From a checkpoint of a small transformer trained on Wikipedia: biases.
Each number is 50 + 10 x the weight over its row's rms, rounded and kept within 0 to 99. Layers, rows and columns count from 0. The size before them is the row's rms in percent of the matrix's.

# layer 6 attention key, 448x448, rms 0.105, rows 49-106, columns 168-223
081:42 68 50 60 51 49 64 59 59 49 37 53 37 41 75 55 24 35 60 39 40 43 50 49 60 40 50 45 36 60 39 46 36 51 37 62 59 36 49 53 53 42 48 62 60 47 52 48 48 47 50 53 42 53 54 17
081:46 52 40 47 57 51 55 44 47 47 49 51 41 28 47 32 60 61 63 43 57 54 58 44 46 44 32 43 44 41 49 49 58 51 52 53 59 50 55 41 38 46 46 34 54 36 75 48 52 41 50 58 44 42 67 48
092:61 39 56 51 47 54 43 54 46 77 35 51 68 55 37 55 42 23 47 47 52 56 40 64 49 49 46 36 38 49 47 44 52 45 43 51 56 51 40 65 46 64 47 62 62 43 27 52 54 52 48 53 52 48 42 37
090:43 60 39 55 32 60 42 66 61 48 47 66 48 46 46 63 51 25 50 48 38 49 57 42 48 46 44 73 48 50 36 48 48 55 53 51 57 44 51 61 49 52 62 57 44 55 54 55 49 41 59 61 50 60 62 52
082:58 40 45 37 58 66 30 57 52 46 44 38 54 51 62 63 27 43 50 61 51 62 33 56 33 52 62 46 48 53 61 49 48 17 53 45 60 45 61 56 49 58 41 42 49 55 57 51 35 43 35 62 49 52 38 38
086:37 61 42 55 49 45 44 62 30 37 63 48 55 37 43 49 36 48 55 55 60 53 62 53 53 47 44 35 63 46 48 52 29 65 59 68 43 63 53 35 21 48 49 56 30 33 53 53 45 47 35 46 53 46 49 47
085:22 46 63 53 45 70 50 38 56 64 52 56 45 60 35 39 43 43 42 56 50 64 46 59 59 47 64 31 62 64 59 62 65 57 57 63 64 50 36 37 42 66 47 43 56 56 41 62 37 60 57 60 51 40 53 39
088:43 51 43 47 57 19 55 39 49 59 33 48 38 37 53 58 46 42 46 61 61 34 37 51 42 62 30 55 57 40 41 48 49 67 57 67 45 47 72 51 63 57 52 53 52 51 20 46 31 54 52 47 55 37 47 39
088:67 42 52 26 58 75 52 60 50 33 63 33 42 46 57 41 28 47 61 41 33 45 48 41 48 48 64 38 53 53 55 36 56 42 72 49 41 47 47 53 50 58 37 40 31 54 41 57 68 41 54 35 51 48 51 60
085:62 53 26 58 54 59 33 57 43 45 82 56 50 41 50 67 51 48 38 55 42 28 52 51 37 39 40 56 43 30 59 43 45 76 43 43 60 44 64 50 53 49 58 31 44 56 50 40 57 40 39 43 49 55 39 47
089:64 67 49 53 53 39 40 50 29 34 50 63 50 53 40 42 36 49 37 43 43 55 57 61 30 46 52 49 35 48 47 53 52 41 73 48 68 53 59 53 31 63 56 65 56 64 60 47 59 54 48 52 52 45 40 68
091:57 43 42 67 44 62 35 51 47 57 63 52 46 59 62 57 45 43 39 49 34 54 46 73 41 57 42 46 42 67 48 35 53 56 53 55 59 65 61 49 58 52 53 42 50 44 36 49 58 43 40 48 61 47 31 59
088:69 43 46 50 54 55 19 54 56 60 53 43 81 52 46 54 54 51 29 43 52 40 61 51 38 65 51 52 52 46 53 51 49 58 43 56 41 35 49 43 63 45 57 38 62 41 27 48 66 70 52 45 32 41 47 54
087:51 44 32 55 52 43 62 52 30 40 70 51 33 33 36 36 40 53 43 30 39 52 53 57 55 53 62 43 52 56 63 52 43 42 50 41 55 78 52 38 58 54 38 59 64 47 43 23 46 58 40 28 51 70 49 51
085:40 48 44 42 60 48 63 57 49 44 61 55 58 61 42 48 59 47 55 55 69 42 59 36 16 46 67 48 34 56 46 62 33 52 61 58 55 52 64 54 54 50 64 54 58 29 44 47 47 47 42 51 40 59 47 47
077:44 79 32 55 55 59 49 53 50 46 51 60 62 50 63 39 53 46 60 38 71 58 41 52 78 50 60 49 47 51 45 41 38 59 51 53 44 48 42 52 32 46 50 59 37 50 66 50 57 51 48 49 50 29 59 53
097:49 62 50 41 60 56 52 57 47 41 56 60 51 47 69 43 53 42 64 50 47 42 46 53 47 53 33 41 43 68 37 42 57 60 59 54 67 53 49 43 57 42 48 77 60 62 58 46 40 43 49 48 59 53 56 58
109:45 46 63 42 55 59 64 61 54 53 51 39 41 46 54 66 47 59 56 54 48 49 42 65 63 64 56 59 45 52 61 49 45 35 29 30 56 51 45 58 38 42 38 17 47 45 61 48 65 40 63 47 49 47 60 37
108:62 44 79 47 52 43 57 58 59 44 54 40 38 38 40 65 57 61 54 45 58 58 40 65 58 50 51 57 62 53 61 51 52 55 44 28 59 43 48 69 40 49 39 27 52 56 46 43 74 42 53 55 45 54 59 48
064:42 54 47 47 52 36 50 41 70 53 54 61 55 53 51 45 33 39 47 63 55 72 44 42 37 49 41 50 67 47 28 59 48 62 52 66 45 58 50 48 70 64 47 53 49 40 49 54 55 54 41 42 45 57 49 45
086:43 49 50 39 49 53 47 53 47 37 60 50 40 41 66 53 54 42 52 35 46 51 59 37 44 61 40 48 51 47 34 41 69 41 39 41 42 31 34 55 49 39 51 54 60 45 35 52 56 66 53 44 40 44 38 57
086:70 63 46 63 63 56 69 55 40 48 65 59 68 54 45 64 62 41 57 51 52 49 56 52 47 52 53 43 51 54 48 48 50 45 40 52 61 70 60 49 49 46 43 52 46 68 59 55 50 43 36 60 56 48 47 68
087:47 38 46 33 45 55 35 63 42 41 53 57 63 55 55 54 50 45 55 70 57 72 65 41 40 41 49 50 48 47 50 44 45 37 46 32 37 63 42 51 46 36 57 51 61 63 53 37 40 47 61 20 55 45 48 56
076:50 36 47 62 38 36 50 34 69 55 40 50 68 52 29 29 57 66 54 39 48 54 37 62 43 44 51 58 55 52 57 48 43 50 43 43 45 65 56 49 42 60 54 40 49 45 42 59 52 59 60 66 45 44 45 31
086:45 34 48 38 43 50 51 63 36 50 53 45 49 43 57 83 42 55 55 49 80 43 49 63 72 48 38 53 33 47 62 60 47 37 56 47 36 50 43 51 24 49 43 44 50 50 44 34 73 52 49 56 53 30 66 51
074:50 53 63 48 37 41 51 50 56 48 34 50 58 58 65 45 28 57 48 48 61 48 53 48 51 52 56 55 52 47 27 60 46 53 52 53 33 36 53 68 49 47 38 46 54 38 59 44 74 48 28 53 46 49 57 67
071:53 60 60 55 51 44 51 55 53 55 52 55 63 68 56 76 34 40 33 57 49 65 45 44 48 55 47 60 51 56 50 57 44 46 38 46 58 58 44 61 47 52 44 35 59 55 44 54 54 34 46 37 43 61 55 63
126:51 54 61 59 43 59 52 59 55 47 45 43 38 53 44 74 55 56 53 60 57 46 47 61 67 55 56 52 56 57 63 48 36 44 45 38 56 47 42 67 37 55 43 21 59 51 58 50 63 32 51 57 48 63 45 52
083:47 47 42 36 52 46 56 47 32 63 45 39 52 41 65 73 36 48 59 49 40 48 43 50 59 49 57 61 57 53 56 66 40 49 59 36 63 76 48 60 45 58 46 40 46 52 46 44 59 41 23 53 35 63 42 66
087:51 39 37 49 32 52 45 50 33 55 34 54 30 49 46 71 50 38 52 59 77 64 48 48 48 50 34 32 46 41 67 50 33 42 45 35 48 59 62 33 49 42 31 57 73 68 46 51 58 42 66 50 41 50 64 39
085:35 63 45 60 57 56 66 37 62 59 47 39 75 48 42 56 59 70 58 35 30 48 61 48 37 50 60 62 46 58 54 33 63 57 62 50 59 70 49 53 66 41 42 47 30 42 59 49 41 40 54 52 59 50 47 59
085:44 51 40 36 32 39 49 67 44 46 45 72 61 57 69 53 59 51 58 57 60 39 39 51 46 39 41 61 46 69 60 39 55 57 47 39 36 38 39 52 47 48 47 54 57 68 55 51 18 56 49 69 57 63 47 55
080:58 38 44 49 56 60 73 58 55 44 48 42 69 45 45 55 50 50 37 46 52 34 47 54 50 54 59 42 59 34 53 58 53 55 32 56 27 41 59 42 44 57 54 43 58 52 36 53 40 48 47 43 57 57 40 60
082:56 53 47 41 50 48 36 32 54 44 59 48 46 60 64 56 75 48 61 55 41 39 50 38 49 58 59 65 62 50 49 63 53 51 44 54 38 39 51 53 40 31 61 62 44 53 34 54 51 63 48 51 27 42 46 50
082:44 41 65 53 39 45 61 58 40 45 51 59 53 57 43 56 61 55 54 62 56 64 45 48 63 35 54 44 68 53 63 46 47 52 42 60 48 46 38 59 52 69 46 59 35 44 45 68 44 61 47 48 54 57 53 61
089:41 47 58 47 70 45 42 49 55 63 52 53 55 50 47 50 52 73 40 61 56 56 45 61 43 73 45 58 49 30 60 53 46 41 36 41 60 65 61 47 87 38 56 48 50 46 59 42 48 46 42 43 61 72 63 54
082:64 46 40 38 66 52 50 44 68 54 59 65 62 52 54 40 49 47 44 54 36 63 60 41 40 70 50 44 56 35 64 58 47 63 63 55 56 46 37 40 48 54 50 57 45 55 63 60 52 63 48 40 55 65 63 47
088:49 46 53 48 36 51 63 60 34 37 55 48 47 48 60 56 48 61 57 47 47 49 68 50 38 48 49 47 45 59 42 53 67 57 51 50 51 50 52 40 48 32 25 46 56 41 44 63 45 60 35 43 52 46 54 40
087:37 49 53 37 32 62 44 44 48 61 67 53 53 53 44 49 56 46 36 53 56 46 47 54 58 66 60 50 52 49 50 57 70 34 56 62 55 70 55 60 69 42 47 44 56 57 68 49 53 66 47 53 41 37 64 68
087:55 30 32 58 56 44 53 52 64 48 62 47 40 49 49 47 70 60 52 54 35 59 43 62 44 40 46 52 44 61 58 60 56 36 71 57 57 56 47 57 56 35 52 56 67 58 44 35 41 42 57 46 45 52 39 58
084:42 52 54 69 44 36 44 45 45 41 47 37 41 38 49 65 63 59 56 54 54 43 52 58 57 57 62 33 65 63 59 45 64 53 48 51 53 40 41 59 60 27 55 52 41 52 32 30 50 62 51 46 58 49 42 46
085:63 60 41 55 50 62 54 42 49 66 59 41 54 59 51 52 51 50 47 59 41 43 54 44 68 69 44 42 56 56 27 58 53 36 47 32 53 61 46 49 40 61 41 52 56 37 44 64 68 55 39 32 51 63 41 58
082:52 39 47 62 61 63 64 47 34 40 57 40 38 45 40 63 54 63 59 46 45 40 36 57 53 43 52 39 80 53 39 56 50 22 48 57 68 55 60 54 60 33 52 64 20 56 81 45 55 57 60 26 49 38 44 44
083:49 52 42 39 50 57 65 35 50 66 60 51 45 65 26 32 53 57 39 44 39 55 63 49 55 51 48 46 70 37 33 45 39 55 68 42 51 70 58 69 44 39 44 47 66 49 57 47 37 50 63 57 46 54 60 54
086:19 54 41 58 56 70 58 47 62 49 53 50 57 61 59 48 73 51 42 49 53 49 48 45 34 67 52 46 50 51 58 53 38 67 48 55 44 46 47 42 71 48 55 55 48 76 40 47 38 59 53 58 44 44 46 36
085:62 51 59 59 43 54 70 60 61 39 61 45 58 43 49 59 49 54 54 55 55 47 49 42 54 42 47 45 44 48 46 58 51 41 53 65 54 50 57 42 64 53 41 34 58 43 77 50 55 51 59 53 39 65 57 51
081:56 54 60 63 47 38 36 52 56 52 49 49 69 60 46 50 47 62 63 36 50 58 49 61 41 55 53 45 39 55 36 64 50 51 56 54 45 48 58 56 40 39 53 54 55 50 51 54 46 40 60 59 54 53 66 39
084:32 42 37 73 73 51 44 45 48 47 48 54 42 69 70 36 63 60 59 53 39 49 62 64 44 74 56 52 43 40 58 60 50 53 64 70 55 57 58 51 48 42 59 69 60 69 44 45 44 54 52 43 39 38 61 46
082:43 39 49 60 28 63 51 64 52 45 48 51 49 64 44 41 49 36 61 64 51 37 52 42 50 57 34 31 61 47 59 74 42 54 44 36 40 46 54 45 49 59 58 59 47 52 53 67 53 36 26 65 34 39 44 37
083:58 57 40 44 45 46 57 62 37 54 61 47 52 40 47 37 49 71 49 51 47 59 58 63 63 53 39 61 52 48 62 46 33 45 40 30 45 46 39 45 51 49 49 66 71 24 63 64 60 49 47 54 57 53 51 48
087:51 51 53 42 46 52 34 51 75 59 38 40 60 50 60 62 47 51 41 51 55 68 49 52 37 67 32 64 59 52 49 38 50 59 44 72 48 49 43 55 49 50 44 39 55 54 38 36 57 56 56 44 46 67 38 45
085:55 39 42 50 42 36 56 33 40 62 45 52 64 38 40 43 44 34 47 59 43 58 48 60 51 35 64 39 50 49 47 46 68 69 48 40 42 58 41 34 60 51 65 61 56 56 37 56 50 52 51 52 55 46 36 47
087:53 59 50 52 56 55 43 47 31 51 50 60 51 22 38 41 56 45 72 54 58 59 56 59 38 44 32 58 52 46 40 78 62 52 43 56 68 27 48 49 52 40 42 61 55 66 31 31 48 55 61 46 60 56 46 24
086:55 30 63 58 50 42 40 63 67 64 54 35 49 53 45 26 72 53 61 56 49 33 40 49 59 39 59 57 52 47 58 50 52 58 41 58 52 66 57 41 60 41 54 42 38 41 56 59 45 56 42 45 49 37 42 49
080:51 60 51 42 47 44 30 65 65 32 49 48 53 45 50 44 64 58 51 58 50 60 49 55 51 50 25 54 38 47 61 50 49 51 48 52 61 35 55 61 40 37 50 48 41 37 61 48 49 59 43 63 51 52 49 44
083:45 49 53 40 42 56 40 45 43 60 56 64 34 49 69 42 42 72 53 71 49 41 36 50 26 48 31 41 15 43 45 52 50 43 56 69 52 44 53 54 29 57 47 37 36 43 55 65 45 59 38 61 51 50 45 73
085:32 37 56 47 61 55 67 41 60 50 31 43 67 52 53 31 35 45 55 63 42 56 45 43 52 52 63 58 54 46 68 56 43 59 21 55 41 40 49 57 38 59 52 57 73 52 32 37 58 56 53 47 52 49 56 49
086:65 59 61 51 59 49 50 78 39 56 62 43 57 53 54 39 55 42 49 44 54 52 42 33 70 83 45 52 39 49 63 46 51 66 59 48 54 57 37 59 55 52 47 46 37 50 54 60 48 42 59 52 58 47 56 47